Each number is 128 + 24 x the weight over its row's rms, rounded and kept within 0 to 255. Layers, rows and columns count from 0. Numbers have three digits each. The size before them is the row's rms in percent of the matrix's.

# layer 5 attention output, 256x256, rms 0.199, rows 0-42, columns 0-63
099:137112114146144161134088150094155128131144133102127139132100160138123132146135093086104132132155104104169122147151122073116127108131113129114127137131124153131165148102150146125170163110128125
104:148122094202121113099121111140103104160095130112128075144125146133125093133114103132114123144103135144120118061189140167184131107106139117120152128137129164117169127131114161134094109124127150
103:117159110119117115140124138154116111133112131088136103126139123115125099137138130154093144100138112118156124149138080125075112114145131110121075063150153113108132152134123166123096107105111142
092:139136125121112164108103147116081163128103127105088168117131123167135118111130145129139129133122128123113135158135133132155108124099107098160106132146144121136092135129171145121108125174092065
098:139074138138154124130176181136114155109114147158120141153135107118142140173141149125139124176118095140141149109129146127111137118125101142140139155130131094141128159120144122175122116155148139
101:095118170143138135137090149143124090134129106115110144135114140113122100109130131130134097103073127110128152113135162105097115152169109126091142144146149126124130146121123090124135134134156161
106:144154123142143112145096126136138112144088101091172093108134127139104158100148144147120147105136150125131121161132136185128099120129114112143172111127134126134112110165104134122144126093138150
112:164117129138112155151159080123125118143138101147117151149087155157121157159135142122118123134135145124121122119152148133168120149073136123158139134108135156118140121110131095121085097171159141
105:123168149122133124145134201125116118128125141133156133151128147157103095128147107138129103156133105162108166145121140103120115165160141157124133137114136150143062175171161151142099137140129118
092:105115147144121138137136122150119139116128170126109107144120116152118142143107131089131117100132113159092118132164157142150141138113151139122109103142166104104143137147121136106102117111093126
099:112108130142119128095097134166136091161113120126136125134091139123118165124141174163171100161150136120145141149101094124148131138131167162139097116114139151162116135132133123099150136152094132
096:079127118129122122118118117144093138125149124083102152181125123127145094166115114100097121141121170128140106128150134124153108084112073154074165107117148074131141131144130145123129133119111133
097:125145100144122141106158100117131096114109100167139134127144116130169164102118123096093132099109148094151124123145081119112138113158107130044109165122106119157118130142147096124123123100121160
104:170135145127147137122108109147144136130114170135107131104083172177115137110115102142149084092104172126110125135094129126164091149139142154147107115100137144128163097128155106145107122109132156
101:146158100105131118048144138153132116168131114105160121138098096127117105149114130160097133122124095082119135114125109122143115150132145126108139134156107120157089112127136106119142156124105124
113:137106117150118152119176113132146121091126140103137077118115131134144186135163105139109113115110125158128100097112110120138125121134107143113116164138129154153114101174092159103130129095142160
097:122110089107145142104108105110103139111107160135130110138175152182136122126146167108135163138143111134069133152177085138158095124129122146139139128114095134133184123166149105125118117151105167
099:109143151147133123158109126144119169173128143143148128141109086159154147109141152108110145134060103137126168104084183130128113141095154127162106141063136144138155119108137133072075160144104106
102:152124136156121106130170151158100105110159151133122143168121112086125135138119126142081129111133138134178093122125124141125108141123120161085126153125164126142150124150110133174136123155146134
101:142141099139125134166114113098156081180102182125108117117146087091154124152144163151096097132119126182158117104137120130111164103136134087140123135139104136160132144117099130113091116132113134
092:090132162152099108129131153158127108100130134126184078123125125128130133121115095133129154158120122154107133104126160136119133078132107127144064130146110102151137127139098110132146144123144123
097:183141139108134119139114137143111106108149131149110093132094105096123132159147171134140145158133118108107143169163099105112151136109115147125135133115117121190132122138110114083155143101099101
106:124117139098114135065140098133132125162112149117102137131150121112132124116148136136150118141138120112086169134084113131125133131127176125119164170118078108126143139104098093091146119145113111
102:105110139133106127087122110124103099132110129142162087090100139150174127107128120112126141092130163082079135116118113115166111148153150115095120117123163135135144117138109168152095108117116151
095:081126157161112136132134134126140124125115115124113104094125133175116130108127136158135142122158137093138148113106162087105140088081129111169132115163143118169123129129079107123107098098137130
104:118163136109151113107132114136102162178140133113171161164075153112134117080104096122106140112168127166108097130091147179105140114138134106141118133151116117112110137169142135107180131122095141
110:129150110114144112097107145088102148117135110117177137140126132139147111117091107162159170122071138090137131105121114115153108117108160111013158120141125152116107128114123122091137172179137112
099:159153119126127094123134122129170104120128152127112132137143124151138141182162116104100116136119152130157175147168148133189104152095122159127114169104146111128140075100148077142114140141125131
101:092097140149136150150142138130157162106132155093152164124134129083119150121119119104155119165103147121135113181106102157098126162115113162093135135162175160080144158128090149141116149137102113
106:125129092112096128148129121141121115111111134068157104107124124152119111101121135136119085135109083111127145126127148090094108121094088092097111104145085105106161129124119144100108129096164107
101:138125132162152135138122143119128129134138170097123128105132087135122101112170184126150151092089122131168123119164141113083094151150114093130120098138128088102149146134092117079104187131110141
096:114157119117146110136146123079097141132158129139158124134130180154137147141110144116099176140099131185157132149135106122108135159150144172147135102124126097164120135137132130110140151137167147
100:084078135117151137116126127116138137138102095116168141175105124106150127142112152133113127150100156148121172119206125072139196123138128094147143090114076100179120132135149140127083116109146146
107:101127109101085088087096078091119107131107131063113137160122124115136135112127109099165148134110076134067131098143108124127119127129144126092124088134150174146117208123107111116111168114161115
101:158150125132116150102091116113129139131100076159147126128152140142178140107118158118121140157124113184094155114137146133143130133109130087122119106137103094140133104116148120094144144129128133
108:142160079138145163098137134137121078171120146169120183139141171142089105109079116141143115135149145142110120153077116135131161176138121117138165143121132127177099140168152126173128070132146125
102:139132127141140174114129139095161138110116087146125121119154138119116112148116133178163161137092112113107153111108159144107167089115137150177175140133135104117165136141104118148107082110197091
104:087153105121124097124125110107118157141122151116120178111145157108139172183108067132115123128131107100093124124117106143098163116112119080148141149128094099112146142104120104104099097144113129
096:117124125116133133102144177121112152121101132157106124158126158121149147102124183141144154145125144145112099141160132141137190103121156168161124151123120105145138133167122162146161094139150134
089:114168127081140115130146161092165135126112125117149170151140144127107126116130113140075111137131169102118120088110169151109162151104090135136130135140135126151086130146126104201145120089120125
098:171101162113130133124121196152133115123123112111149120166142153116088102115143124115167142155129159119130142104118132105136121114115143134168128156119153115097148156130116097138126101103151123
098:153108118125117132109154114117115103116106147123145149107106156123124152110147135170143152127115108141122124137139160131147114117125139132112127092127126104188089114157097156111160137137149076
099:115142115147113127165117150093086103138128115144128131118110142092136151164152127085150095133180124107148106138141138128123148101182117152112162102125094170132133111099125154163174134121118139